Each number is 128 + 24 x the weight over the matrix's rms, rounded and kept within 0 to 255. Layers, rows and columns count from 0.

# layer 7 MLP up, 256x64, rms 0.328, rows 77-129, columns 0-63
[[116 174 134 152  68 122  77 127 117  83 124 116 129 141 131 151 132 120 176 111 117  93 168 155 150  92 139 128 168 121 117 133 142 110  88 192 143  92 149 140 141 146 183 119 121 117  97 106 101 163 132 122 108 100 159 160 111 160 157 129 111 125 160 115]
 [121 109 153 143 126 123 145 144 110 101 119  86 132  98 108 139 147 106 152 174 106 110 140 108 136 109 143  62 133 147 105 124 119 135 109 180 165 122 132 133 105 118 156 140 104  73 156 133 170 113 121 125 118 135 125 116 112 122 107 144 108  90 158 107]
 [102 138 107 122  70 110 132 132 196 145 134 144 165  98 139 101 111  81 110 113 109 162 165 111 158 144 127 145 184 130 141 158 103 101 153 116 136 179 146  96 123 180 116 122  81  93 131 153 125 133 153 163 145 180 153 143 140 102 153 102 133 107 131  92]
 [158 123 105 110 169 132 163 133 154 126 139 122 139 144 153 172 173 115 123 142 118 154  95 147 146  98  92 143 133 140 197 156 149 142 178 146 101 163 173 104 144  88 177 128 132 113 141 174 128 120 153 104 148 132 138 124 127 124 118 118 160 109 141 143]
 [128 122 115 118 119 135 124 113 107 167  93 141 120 146 118 103 122 165 120 157 183 126 130 129 127 143 138 124 107 134 115 165 127 141 138 125 127 120 135 107 124 112 130 168 126 110 117 120 108 106 142 100 102 129 121 121 134 155 145 150 105 112  73 119]
 [144 113 152 127 126 115 128  96 114 161 129 122 117 141 130 161 131 151 143 122 145 142 154 136 171  80 152 104 107 108 134 149 113 131 127 159 112 136 153  92 141 104 101 152 116 103 137 128 156 128 102 111 142 138 133 107 129 149 119 117 139 100 103 116]
 [138 152 107 105 135 135 138 146 148 105 111 119  89 143 145  86 139  95 114 146 133 154  96 136 114 122 152 130 124 147  86 122 129 148 149 123 130 173 165 118 127 123 153 109 106 104 162 122 117 108 106 118 107 131 117 150 153 132 136 104 183 106 154 137]
 [121 129 153 123 148 123  87 114 101 140 161 101  63 121 114 132 150 125 137 135 113 153 140 109 100 104 110 100 132 171 125 137  99 101  73 163 136 119 105 112 171 140 151 147 120 164 130 112 138 120 122 157 187 160 144 113 129 151 178 153 113 130  88 148]
 [122 118 124 117 131 135 148 120 114 149 140 153 138 145 104 157 146 135 117 132 101 152 119 148 100  37 110 164 103 110 180 115 123 138 113 140 102 106 143 136 130 176  88 130 129 153 115 111 134 115 148 127 136 117  94 143 137 142  87  95 116 119 134  78]
 [ 79 133 127 157 146 175 134 100 155 169 124 133 127 118 146 130 115 127 142 102 149 119 101 146 128 117 121 166 118 138 115 146 125  94 111  92 148 102 130 109 108 134  89 173 111 137 132 156 139 150 104 132 158 131 135 144 126 133 143 113 105  88 102 108]
 [136 128  99  98  92 118 110 150 120 126 136 106 107 150 117 145 149 125 153 168 134 114 117 117 133 118 159  89 133 132 116 131 136 150 133  95 156 167 141  86 146 137 127 114 116 127  94 178 118 108 139 145 117 149 111 131 134 132 123  89 149 163 137 147]
 [ 99  90 133 115 148 121 131 127 150 100 124 122  76 133 116 138 148 106  84 137 114 141 119 109 114 100 113 141 132 114 137 121  94 137 127 108 142 159 151 129 152  82 128 130 115  80 172 138  97 149 157 127 120 196 114 130 116 142  96 111 150 103 111  95]
 [ 96 163 111  88 132 108 107 155 185 138 140 136 124 112 133 122 127 122 142 111 131 113 106 133 124 157 113 122 143 144 149 154  85 145 118 147 168  99 108 101  99 115 118 143  89 127  80 148 134 120 169 141 162 155 110 118  98  91 134 176 147 113 127 135]
 [102 117  89 129  98 103  95 148 104 110 133 103 141 123 101 121 110 141 131 114 144 123 157  95 143 136  98 148 105 172 100  86 148 128 117 127 131 130 162 113 108  71 118 108 122 140 119 151 149 113 146 174 101 120 108  80 193 143 103 102 187 138 122 112]
 [145 143 135 169 140  95 116 163 136 141  97 140 145 135 149 116 107  98 138 129  78 145 130 107  97 107 115 143 175 107 142 138 189 150 113 150 146 137  83 129 127 166 134 126 145  84 113 140 133 119 118 149 139 127 136 175 134 137 169 145 161 124 156 127]
 [121 145  72 143 102  95 187  94 128 151 123 132 175  95 110 133 113 116 159 124 129  95 146 112 110  92 139 120 210 116 129 108 107 121 139 126 119 149 124 101 119 145 117 133 124 118  93 142 151 119 166 131 111  94 105 158 153 115 145 120 135 129 137 105]
 [152 147 102 166 154 126 144 149 108 135 102 148 142 128 126 150 148 127 135 147 130 148 132 140  95 126 117 111 111 112 120 144 164 135 111 109 135 111 142 121 133 131 129 116 134 143 109 124 157 113 121 151 133  84  90 169 157 125 117 130 161 119 122 172]
 [127 140 130 127 144 133  82 109 104  96 128 111 136 124  92 140 115 110  96 135 135 141 130 146  97 112 148 123 193 154 111 157 142 152 140 111  75 122  92 110  93 171 126 107 118 135 114 112 133 147  92 164 137 109 127 130 149  58 124 139 110 104 145 106]
 [114 135 126 108 123 121 118  95 127 145 129 158 110 121 131 123 102 114 122 140 105 103 142 161 114 130 117 133 132 131 146  79  92 127 150 153 119 108 135 143 105 177 116  75 114 126 154  96 116 140 109 157 125 171 110 122 136 152 120 132 130  92 160 181]
 [ 67 129  91 129 165 151 142 145  94 112 114 153 162 151 145  91 128 138 128 174 150 138 127 135 144 143  99 107 137 128 130 160 147 158 119 103 140 156 143  94 141 138 118 108 114  69 154 142 125 127 165 121 148 153 154 153 132 139 136 182 101 142 139 124]
 [114  98 142 119 129 143 116 107 131  85 101 154 110 124  99 133  69 136  70 138 102 113 110 153  83 119 147 131 113 105 135 115  98 115 132 143 125 113 114 140 123 155 142 126 114 114 136 115 109 114  73 166 124 128 120  97 143 115 133 163 115  94 112 135]
 [124 103  83 143 111 123 135 129 185 146 114 155 109 141 130 104 159  89 157 154 117 125 120 129 119 124 121  90 119  84 101 102 119 134  84  89 142  73 151  89 113  85 124 141 145 115 117 116 141 128 163 162 161 144 122 150  81 159 164 141 131 130 102 116]
 [155 111 155 121 117 135 161 125 123 121  78 128 107 151 154 113 129 103 124 123 125  98 167 170 121 110 150 131 137  82  88 145 113  97  86 157 135 139 129 141 190 121 125 106 151 103 166 142 167 113 117  98  93 131 129 150 160 161 121 162 152  90 159 123]
 [147 125 134 173 110 107 129 148 105 112 110 124 144 137 164 161 152 101 109 123 102  95 127 105 120  79 154 110 144 102 132 144 180 116 123 148 151 120 159 136 130 117 145 124 133 149 115 107 140 107 110 134 145 159 112 180 114 146 103 143 192 152  98 126]
 [151 124 117  97 126  92 156 135 128 125 118 104 100 147 133 169 141 141 120 131  86 125 143 130 136  88  90 106 131 121 153 112 138 156 130 108 112 130 143 138 126 117 118 116 104 116 141 169 128 171 132 106 144 120 122 111 133 165 123 101 141 126 159 101]
 [110 156  96  98  91 169 121 145 117 138 136 125 109 137 151 106 169 113 107 118 127 142 135 157  78 136 104 138 142 159 117 151 111 117 184 136  73 152 141 120 115  94 145 101 114 130 102 125 110 141 132 153 129 147 145 110 100 131 192  82 148 133 135 153]
 [126  72 123 118 118 134 124 119 115 124 131 144 122 141 141 158 147  77 100 109 131  77 131 141 135  97 131 137 124 135 123 162  81  52  96 103 165 147 132 173 166  78 150 100 116 131 169 117 118  97 108 170 159 152 117 115 137 150  91 135 122 110 108 127]
 [123  83 144 125 109 153 123 111 119 116 192 160 132 102 137 121  89 171 122 155 130  80 168 162 102 109 135 130 156 121 124 161 157 113 147 115 110 106 157 127 159 140 153 145 105 117 118 119 125 105 134 132 162 150 151 118 126  89  97 117 110 141  84 105]
 [120 162 159 150  99  71 119 159  85 122 118  92 126  94 158 128 145 135 120 132 129 129 122 174 121 131 126 146 129 113 141 119 140 144 121 126 110  71  67 146 131 145 103 153 137 124 116  90 100 113 150 148 101 111 168 121 169 138 106 167 140  91 123 110]
 [108 128  81 146 129 124 127 105 122 138  90 123 164 118 100 153  96 141  57 162 136 180 125 127 154  46 133 126 156 135 139 140 113 139 120 149 138 166 148 138 147 148 150 136 106 149 149 147 132 149 126 122 124 152 127 132 135 124 178  93 148  69 144 126]
 [ 80 117 138 137  81 136 190 174 185  80  90 130 101 114 166  79 160 108  95 160 117 153  93 117 146 154  88 162 187 191 138 117 159 156 129  98  94 152 141 138 158 134 103 141 110  99 160 122 120 136 158 202 137 114 120 128 103 127 150  97 128 134 135  99]
 [127 136 129 154  91 133 131 129 153 123 156 162 137 109 104  99 144 178 135  88 106  92 114 149 125  93 115 134 149 107 135 122 130 149 113 157 143  89 119 133 115 163 149 142 119 121  97 139 130  99 142 147 161 115 139 141 136 172 159 103 172 136 125 142]
 [108 100 108 129  63 111  99 154 114 165  96  78 151 116 106  94 111 158 118 107 145 177 122 108 112 111 100 165 114 131 122 120 168 163 156 145 120  94 143 127 117 159 142 104 104 103 125 136 119 142 102 165 127 143 138 117 147 120 121 162 149 138 159 102]
 [139 133 134 122 159 158 144 128  99 198 128 127  50 132 186 110 189 140 159 184  70 128 102 102 121 163  69 145 132 151  89 113 149 103 135  88 121 221 148 127 149  73 139 145 154 108 117 113  95 119 138 173 180 119 123 108 148 147 157 100 147 136 127 188]
 [110 150 151 128 163 138  93 124 114 130 129 130 129 126 167 127 164 118 146 120 114 109 150 115 161 116 151 156 165 118 101 105 122 127 101 147 107 158 148 117 118 166 105 127 134 120 146 128 133  91 132 142 133 149 128 160 172 129 137 100 169 116 114 128]
 [132  68 155  92 139 126 158 165 107 144  99 110  82 136 176 138 144 118 132 154 115 118 155 142 127 135 142 105 131 149  97 117 142 128 138 134  92  85 125 134 124 127 157 136 134 105 130 101 139  69  97 125 129 111 138 114 108 135 135 140 130  94 112 140]
 [ 86 133 125 155 125 148 181 112 121  90 167 147 142 167 144 106 145 107 131 102 143 114 136 128 146 137 100 109 111 155  98 121 122 121 150 143  91 144 147 108 115 106  92 113 138 125 113 173 163 149 165  99 124 112 126  56 113 117 120 124 110 118 157 142]
 [126 176 134 172 136  97 121 148 120 149 135 152 140 125 121  74 101 161 121 186  95 130  92  81  96 128 119 105 156  72  84  94 153 133 153 117 130 120 142 101 137 113 113 149 104 132 119 127 153 115 124 158 127  99 110 116 115 136 120 107 143 109 146 131]
 [ 79  89 170 150 148 136  90 160 127 104 104 148 117 144 119 122 112 120 136 140 153 126 131  76 112 124 113 147 159 139 122 142 131 151  98  89 108 134  96 153 153 172 122 148 119 146 133 121  93  94 138 170 139 131 138 139 158 133 116 145 134 131 169 126]
 [143 146 127 124 155 164 146 135 122 150  98 142 145 145 149 152 115 116 131 140 111 137 143 161 103 134 131 130 171 100 108 109 119 100 123 126 132 129 154 124 117 110 126 160 104  98  42 152 111 163 109 137 127 133 113 137 120 151 179  74 121 109 134 121]
 [141  98 123 142 172 153  97 176 144 109 145  96 142  98 122 106 158  93 145 151 128 124 132 125 123  76 122 153 168 133 131 137 146 114 121 167 127 185 125 133 123 104 148 127  95 128 112 163 138 135 176 165 117 153 109 141 168 120 153  94 109 143 141 131]
 [109 109  95 168 145 110  78 109 123 136 150 151 130 127 114 120 116 105 126  94 162 119 132 100 118 139  99 143 151 143  85 148 146 132  93  88 137 139 163 118 108 110 138 117 107 165 157 127 114 102 111 165 129 125 110 145 129 130  96 139 120 161 140 115]
 [148  55 117 125  76 139 118 154 120  59 164 149 126 152 140 150  97 168 165 167 145 154 152 169 138 114 154 127 117 168  88 126 150 121 135 121  93 128 145 115 148 125 143 120 131 116 123 115 126 131 127 144 103  78 132 102  90 133 157 118 109 102 173 161]
 [102  83 125  95 131 117 123 137 105 124 129  96 137 134 118 149 156 162 117 122  99 177 144 116 141  99 137 134 102 146 178 125 138 123 144 157 120 132 136  85 144 135 115 145 102 143 156 144 106  98 138 141 145 112 130 103 124 121 143 103  76 128 104 128]
 [ 88 143 159 162 102 140 161 161 138 102 112  90 106 138 150 107 136 151 140 131  49 139  96 101 117 174 112 116 146 128 174 136 109 164 141 127  80 123 121 110 109 164 154 155 138  59 102 111 159 155 175 162 144 166 140 108 128 139 137 118 121 136 115 113]
 [122 131 140 145 119 116 120 133 127 121 129 124 128 142 133 121 151 127 143 146 128 122 131 137 114 121 133 129 124 128 135 133 128 123 131 128 129 123 147 113 124 125 126 124 121 118 133 108 142 120 131 134 146 132 122 133 141 121 128 122 138 116 139 124]
 [125 142 118 165 133 120 150  91 128 153 140 152  95 130  99  95 141 166 152 142 159 107 189 128 154 112 151 157 121 140 167 123 120 117 150 100  73 143 118  85 147 120 137 126 117 146 154  94 165 129 130 175 165 118 144 146 159 158 129 168 162 113  95 155]
 [149 158 128 118  90 121 100 116 116 164 122 146 139 147 130 140 142 122 147 125 159 126 156 150 135 125 129 126 126 130 115 108 140 129  95 120 157 137 161 147 147 103 150 146 115 153 142 128 123 142 161 150 144 128  96 138  98 133 110 115 122 107 159 114]
 [146 107 122 105 111 188 160 157 134 120 137 146 135 108  95 130 111 107 125 139 118 132 100 159 133 136 122 123 158 147 122 150 120 105 108 136 118 145 166 122 128 151 120 142 108 122 110 127 121 103 167 158  94 107  87  83 122 119 141 128 142 124 122 148]
 [ 68 119 134 143 156 134 144 120 120  94 111 150 161 141 144 121 197 121 120 116  97  73  97 114 147  87 125 104 104 129  95 131 145 138  98  99 120 120 137 121  77  84 159 133 130 125 144 104 127 115 150 160 188 130 130 154 110 153 142 108 159  99  91 141]
 [111 118 133  93 108 144 144 149 121 123  80 105 133 145 168 135 139 114 127 144 114 163 191 137 100 175 157  99 157 144 143 124 126 114 179 124 122 135 166  84 160 125 120 135 101 125  72 124 112  88 155  90 127 134 129 144 123 172 163 139 141 129 116 108]
 [106 128 175 118 147 136  97 156 152  87 122 146  89 117 151 112 142 164 122 141 109  72 179 126 133 111 133 111 207 162 121 117 129 135 109 120 151  98 101 135  79 153 148 139 108  98 134 111 104 139 171 130 104 124 108 112  68 139 140  94 112 115 139  72]
 [142 163 136 141 109 127 131 174 120 128 111  98 120 127 158 116 162 107 143 134  81 135 157 162 142  75 126 140 140 144 153 116 139 130 154 108 113 115 149 147  93 100 162  91 139 140 123  69 106 134 116 159 151  77 117 121 106 145 124 124  90 138 195 118]]
# layer 7 MLP down (transposed), 256x64, rms 0.33, rows 77-128, columns 0-63
[[164 158 126 118 162 149 118 122 163 143 150 106 125 149 102 110 127 140 201 113 104 120 120 110  99 129 153  95 157 103 120 141 104 147 126 155 102 140 113  99 116 159 102 123 194 131 153 109 170 141 144 139  90 140 123 126 138 133 104 153  96 140 177 150]
 [152 143 170 134 156 121 126  93 110 159 135 142  88 177 115  75 121 116 150  97 125 130 165 111 123 101 145 147  96 120 150 131  98 122 157  84 143 134 151 126 147 127 102  79 155 177 176 131 134 119 114  99 177 169 127 122 136 125 129 104 164 162 159 109]
 [143 170 114  80 160 144 115 167 135 114  82  93 136 129 106 174 127 138 114 152 147 127  97 149 139 163 127 161 168 148 175 119 132 138 120 103 147 127 132 148 164 137 172 103 126 122 139 138 184 100 143 128 125 145 135  73 110 159 110 166 142 186 109 102]
 [100 121 139 114  55 143  98 111  87 150 135 109 182 142 136 106 126 170 136 139 103 145 141  98 127 123 160 123  94 143 109 153 109 124 123 128 153 159  89 111 162 146 129 122 159 159 114 126  95 115 119 142 127 131 148 100 137 120 141 125 117 141 128  99]
 [173 142 131 131 145 126 114 142 120 118 128 111 138 134 106 116 101 145 139 117 112 121 103 144 126 130 137 103 130 139 147 130 108 128 128 160 127 127 103 162 125 143 135 101 169 131 138 129 153 128 126 143 158 135 119 127 111 129  84  82 120 126 150  90]
 [169 144 151 146 166 104 160 145 110 121 120 114 140 112 145 173 156 147 121 107 134 118 128 117 107 158  69 140  93 130 142 136 112 135 138 120 121 100 141 134 118 136 109 118 117 135 124 162 109 114 124 112 107  96  92 130 112 130 122  93 162 153 149 113]
 [121 142 173 184 149 132 118 151  96 134 110 127  98 133 112 130 123 142 148  96 127 169 101 123 108 136 115 146 118 111 101 158 124 122 118 130 107 145 159 159 175 126 111 127 146 125  86 178 121 145 129 110  94 127 143 144 116 124  90 137 124 130 133 116]
 [112 125 126 104 133 188 151 178 130 124 155  77 157 140 151 123 123 145 115 116 131  52 133 130 125 122 132 135 145 107 167  95 159 124 145 117 139 130 155  93 130  90 122 146 139 157 129 158 132  98 154 107 143  92  95 123 152 127 120 165 138 152 167 125]
 [117 121 125 161 128 140 118 116 120 131 148 130 111 106 123 100 149  63 143 156 165 155 119 155  81 133 113  98 126 102 129 140 131 136 156 177 106 142 159 136 120 145 125  96 198 123 114 124 177 121 158 109 128 139 124 140 116 131 151 135 129 119 122 153]
 [142 133 132 108 116 108 144 124 143 116 107 145 112 139  97 153 106 208 125 136  91 152 164  98 118 103 120 140 126 123  88  87 121 152 129 119  90 154 130  99 107 140 135 121  94 103 138 112 104 116 115 133 143 126 102 130 130 126 102 133 166 172 151 142]
 [106 108 145 127 180 138 137 131 133 106 138 115 150 100 135 123 123 121 111 128 124 149 130  84  88 137 130 111 132 119 137 119 151 176 131 107  93  89 115 110 130 135 121 111 141  99  98 109  92 131 150 122 122  98 131 126 101 126 131 122 121 150 132 110]
 [126 117 150 147 137 200 127 161 148 170 111 143 128 102 132 121 131 179 123  91 115 170 140 144 158 103 164 109 143 121 150 150 113 146 126 113 116 132 100  98 122 165 125 171 142 115 157  98 138 136 117 128 150  88 146 135 154 150 100 150 159 165 125 143]
 [146 124 113 108 117 119 118 172 178 137 133  93 118 182 139 113 135 165  90  97 157 170  82 113 199  94 152 143 141 115 191 117 150 139 161 138 137 163 109 165 125 135 104 120 103 149 124 121 163 141  83 134 117 142 137 114  77 152 120 129 156 143 122 163]
 [ 77 168 153  92  94 175 146 114 165 154  94 105 112 118 141 125 106 125  90 126 145 149 143  74 154 158  88 150 147 119  94  99  78 106 103  98 125 135 137 103 136 111 178 136 124 114 102 100 135 175 174 130 126 118  75 140  99 148 136 108 136 131 128 136]
 [120 161 143  96 116  81  98 105 123 149 159  92  98 110 118 126 145 120 148 115  85 164  81 101 109 140 109 109 143 130 168 140 178 127 158 156  86 110 138 113 117 122 156 150 155 128 142 137 128 104  85 143 111 142 118 140 150 196  92 126  82 149 115 156]
 [124 115 159 117  93  95  85 139 100 105 170 152 120 110  99 147 147 104 111  98 113 135 118  88  91 128 172 137 126 147  89 139 143 177 135 154 100  89 123 133  89 100 106  94 161 125 144 130 133 144 148 118 123  91 112 109 104 141 140  97 125 126 126 154]
 [115 122 152 105 132 111 158 143 126 145 149 126 143 104 128 128  98 107 163 103 127 136 120 100  85 172 133 142 129 130 129 140 116 121 143 142 169 116 156 134 152 140 116  83 103 119 126 144 123 170 151 148 122 125 115 140 157 126 169 154 132 150 101 114]
 [123 116 143 112 177 132 140 134 160 138 105 142 123 143 125 149 115 139 117 128 111 136 121  80 135 125 129 157 114  77 116 101  95 123 118 153 142  97 130  94 147 121 129 120 151 110 138 154 152 121 128 142 150 120 160 137 130 179  76 113 116 168 110 137]
 [135 150 142  97 144 172 137 167 134 145 128 164 132  71  98 155 185 100 111 125  96 134 106 146 123 127 132  87 103 140 118 129 111 153 149 153 112 109 140 130 116 106 130 125  68 118 123 117 137 102 129 150 117 113 132 133 129 104 142 188 133 119  82 113]
 [143 106 145  92 131 102  89 125 109 105 137 172 148  95 111 109  73  57 121 184 175 120 144 111 140  87 138  95 162 154 134 128 120 154 136 153 141 123 134 151 157 137 117 142 147 111 139 149 144 147 143 120 141 105 128 153 114 107 100 125 128 109 120  99]
 [139 133 118 129 146 112 159 137 152 175  77 114 144 141 140 125 147 117 184 133 130 134  87 168  87 168 123 132 149 107 106  96 149 129 171 172  97 128 118 125  99 123 155 107 106 164 118 117 116 123 139 114 140 149 153 120 149 160 153 128 131  95 111  99]
 [113 133 139 135 146 156 180 144  79 111 133  95 127 126 102 137 105 128 101 149 100 103 115 105 146 116 153 167 107 138 138 144 146 137 106 152 129 134 147 117 183 137 114 136  90 185 130 128 125  97 127  84 130 118 159 141 142 127 149  98 125 132 114  99]
 [140 101 112 192 120 140 121 108 137 137 130  91 153 142 135  90 146 123 133 156 121 170 154  84 134 167  99 112 132 144 160 108 153 157 130 161 151 149 151 155 119  93 124 127 100 157 149 137  87 132 167 118 133 147 133 122 125  94 167 141 140 128 150 125]
 [130 166 159 105 133  89 148 118 175  97 142 148 104 104  79 153  82 110 175 145 113 122 133 143 115 118 112 137  90 121 131 125 140 134 150 116 130  99 111 134  97 137 104 135 133 106 114 113  99 147 113 142  80 145 133 147 148  82 122 161 122 141 104 112]
 [117 145 173 121 157  98 168  88 128  84 106 150 157 100 102 114 111 154 100 111 119 129 111 121 137 178 135 130 138 116 169 133 118 144 134 146 147 128 132 167 117 140 135 122 160 129 159 139 149 124 123 169 112 101 108 160 129 108 134 140 106 115 117 102]
 [133 145 132  99 113 139 140 100  84 132 133 130  91 116 108 100 108  97  90  82 197 112  98 150  73  93 121 108 132 136 135 143  87 131 129 139 149  99  63 119 149 104 111 125 131  94 104 125 106  97 103  91 108 140 178 122 147 116  96  76 134 158 129 126]
 [137 136 162 113 152 112 109 177 144 198 122 111 139 109 119  79 155 138 123 120 116 103 144 122 103  94 110 124 121 145 180 124 145 154 126 104  47 135 135 110 145 118 127 157 143  99 107 147 126 142 112  90 101  97 142 117 119 121 118 108 138 142 169 108]
 [109 137 122 110 158 162 141 116 119 121  94 112 151  82 145 123 119  97 148  94 126 160  76 126 169 117 102  83  99 143 129 109 137 134 126 140 163 142 119 131 162 101 106 124 127  99  77 111 133 147 106 159 134  64 131 159 147 118  95 142 138 130 162 141]
 [133 146 104 153 151 161 127 128 173 137 105 158 133 115 108 115 108 107 144 121 143 149 146 101 133 138 169 127  67 112 123 150 140 117 114 102 139 137 114 143  81 115  98 141 129 168 143 139 139  96  97 127 133 154 115 123 129 119 156 122 126 131 151 133]
 [131 147 140  95 158 117 232 112 124 111  94  93 150 159 136 168  80 115 133  74 115 110 123 172 142 151 133 124 122  96 110 127 132 121 131 116 160 127 111 132 140 135 145 145 110 131 144 111 112 126 126 134 126 151 150 134 130 114 113  91 153 105 101 141]
 [139  51  79 106  97 108 181 141 120 172 147 139 127 113 103 155  79  71 144 131  86 123  96 130 155 192 109 138 122 152 163 107 149 112 116 108 149 167  81 168 171 150 120 120 150 128 117 124 149 127 134 154 113 172 122 108 121 132 108 156 137 172  99 138]
 [167 117  95 161 147 174 103  95 166 159 115 122  79 105 129 109 136 127 112 147 140 163 159 101 144 161 122  98  96  95 117 143 149 129 130 117 144 154 101 120 106 125 155 127 141 173 132 136 162 119 130 124 110 133 139 103 128 134 108 115 118 110 136  69]
 [118 118  93 174 131 144  76 140 100 142 131 126 151 122  89 109 137 124 122 138 130 167 116 100 116 137 148 105 156 124 139 123 177 150 123 127 137 130 120 136  78 146 158  92 115 107 141 115 139 120 113 112 132 112 160 188 141  92  78 135 145 132 115 130]
 [106 155  87 109 135 113 155  81 125 134  86 144  82 137 107 127 119 157 203 178 130  81  88 136 100 172 169 108  64  94  73 157 155 119 140 191 116 100 137 154 146 116  95  92  52 156 119 212 144 120 144 133 150 145 130 101  85 165 182  67 147 122 108  91]
 [132 108 155 157 112 164 115 150 114 118  92 147  98 130 115 152 132 138 100 102 131 123 117 166 133 125 130 131 104 147 127 154 143 119 142  90 143 127 122 114 132 125 117 128 150 133 146 151 120 171 140 158 100 109  82 138 106 113 135 128 104 113 161 117]
 [130 167 121 148 117 134 136  82 118 144 139 135 119 139 111 117  94 123  93 109 114 140 131 161 128 120 131 101 131 144 164 143 117 143 149 141 146 150 130 124 116 132 140 148 149 170 142 168 155 123 158  94 134 150 102 169 135 149 135  93  71 157 121 142]
 [146  88 138 130 142 158 114  84 138 170  90  77 128 168 134 113 178 142 128 120 115 101 136  93 112 128 108  83 110 112 127 127 105 125 137 125 106 159 123 134 113 150 109 147 144 133 111 144 116 116 136 137  93 137 143 116 142 124  62  85 147 130 126 127]
 [120 154 136 136 117 124 112  84 106 178 126  82 137  79 129 154 115 125 173 123 122 115 132 106 119  81 172 151 125 161 123  79 122 157 123 149 138 112 113 100 153 174 127 115 161 175  87 172  85  89 124 116 142 126 109 102 146 137 116  97 123 151 103 120]
 [172 111 132 144 122 122 127 122 103 161 146 174 123 150  78  89 120  91 125 107 107 125 104 114 134 157 146 114 102 157 141 134 128 121 123 136 114 145 126 111  97 129 161 120  96 158 133 131 133 138  79 123 118 106 134 125 112 148 115 140 110 143 149 125]
 [161 106 144 156 121 198 115 120 128 160 162 140 136 137 119 106 152 102 103 123 174 141 141  88 152 171 152 124  93 100  65 119  92 110 147 106 145  94 105 173 137 126 141 155 154 136 111 127  98 159 126  98 113 123 137 118 128 131 138 122  68 138 161 135]
 [114 125 133 124 185 137 130 155 154 172 100 144 140 153 151 165 150 108 126 130 133 124 114 122 133 116 138 107 121 134 125 138 130 153 131 125 151 131  87 118 151 128  89  93 120 132 116 121 133 128 123  84  98 168 136 122 126  96 109 109  45 126 119 113]
 [138 118 164 126  89 158 155 135 108 134  94 155 137 120 108 147 147 125 114 142 128  94 121 127  78 180 158 126 129 151  86 128 141 151 114 162 134 124 139 103 131 132 149 120 166 130  91 122 116 132 105 120 145 145 110 145 131 109 106 113 125 132 148 135]
 [147 111 135 101 141 115  95 102 121  87 133 141 131 163 151 107 101 143 108 130 149 130 154 136 121 128 136 134 166 139 138 141 189 122  96  91 158 118 142 145 180 141 178 114 133 135 135  92 108 107  57 112  96 143 116 124 112 128  96  50 125  91 130  84]
 [101 136 100 167 123  95 123 126 122 141 159  78 114 178 138 134 145 133 110 103 158 126 153 112 140 139 143 138 124 108 134 127 103  98 129 159 142 113 138 140 133 135 150 151 133  99 151 110 125 113 119 143  93 115 149 127 108 155 126 120 114 125 138 107]
 [ 84 170 130 131 117 130 143 147 145 128 119 157 153 157 118 136  75 103 128 133 101 148  79 126 157  81 117 158  88 128 115 115 161 136 127 158 145 107 117  91 133  91 142 124 141 103 104 140 147 125 122 139 157 141 157 105 153 141 121 197 130 172 133 153]
 [115 136 107 130 127 130 155 123 144 140 105 127 123 129 127 148 124 135 140 135 129 147 143 135 129 131 128 128 128 117 114 139 141 122 126 124 148 128 112 127 137 139 119 138 131 114 128 115  91 134 133 123 118 132 113 126 128 114 141 121 127 132 125 129]
 [105 154 125  76 109 128 169 111 107 135 175 136 125 152  97 129  97 115 124 130 130 140 143 122  97 176 134 135 123 142 133 101 128 112 137 131 166 148 152 116 125 133 128 126 138 113 101 116 132 139 129 153 145  79 135 138 153 162  82 156 119 130  88 146]
 [118 110 126 133 103 140 113 127 154 105 141 134 150 113 148 122 128 176 116 115 116 136  69 108 108 154 161 149 136 116 106 137  86 121 127 157  95 134  90 134 120 107 118 128 121 139 132 101 124  88 165 128 136 122 176 118 118 150 133 159  98 121 108 118]
 [148 137 150 129 140 148 126 108  86 126 157 163 132 149 100 109 128 150 149 140 108 150 144 125 129  92 163 114 106 113 127 143 149 155  70 107 142 140 122 139 107 136 147 149 113 160 103  91 149 102 120 146 151 118 154 157 101 133 135 182  98 130 101 143]
 [158 139  93  97 111 109 140 154 126 118 110 158 125 119 116 108 122 129 119 157 132 165 115 139 116 130 143 132 117 100 141 142  90 109 173 134  76 110 164 110 118 133 142  99 121 112 127 140 128 132 109 166 140 136 171 101 167 114 119 121 119 126 157 144]
 [166  99 119 135 168 156 144 106 121 105 140 135 115 140 126 121 126 111  93 123 152 137 125 116 137 103 136  96 112 106 117  79 146 132  80 133 119 111 133 148 122 122 152 121 103 116 166 105 146 153 138  89 161 105 134 140 122 114 118 105  79 176 114 139]
 [107 145 173 161 137 126 115 147 144 116 152 153 125  87 142 148 150 137 171 177 125 146 175 136 127 176 124 147  69  70 116 126 112 113 107  79 148 171 140 180 140 139 120 130 116 164 139 109 124 160 150 187 129  99 136 149 131 170 174 125 130 114 135 107]]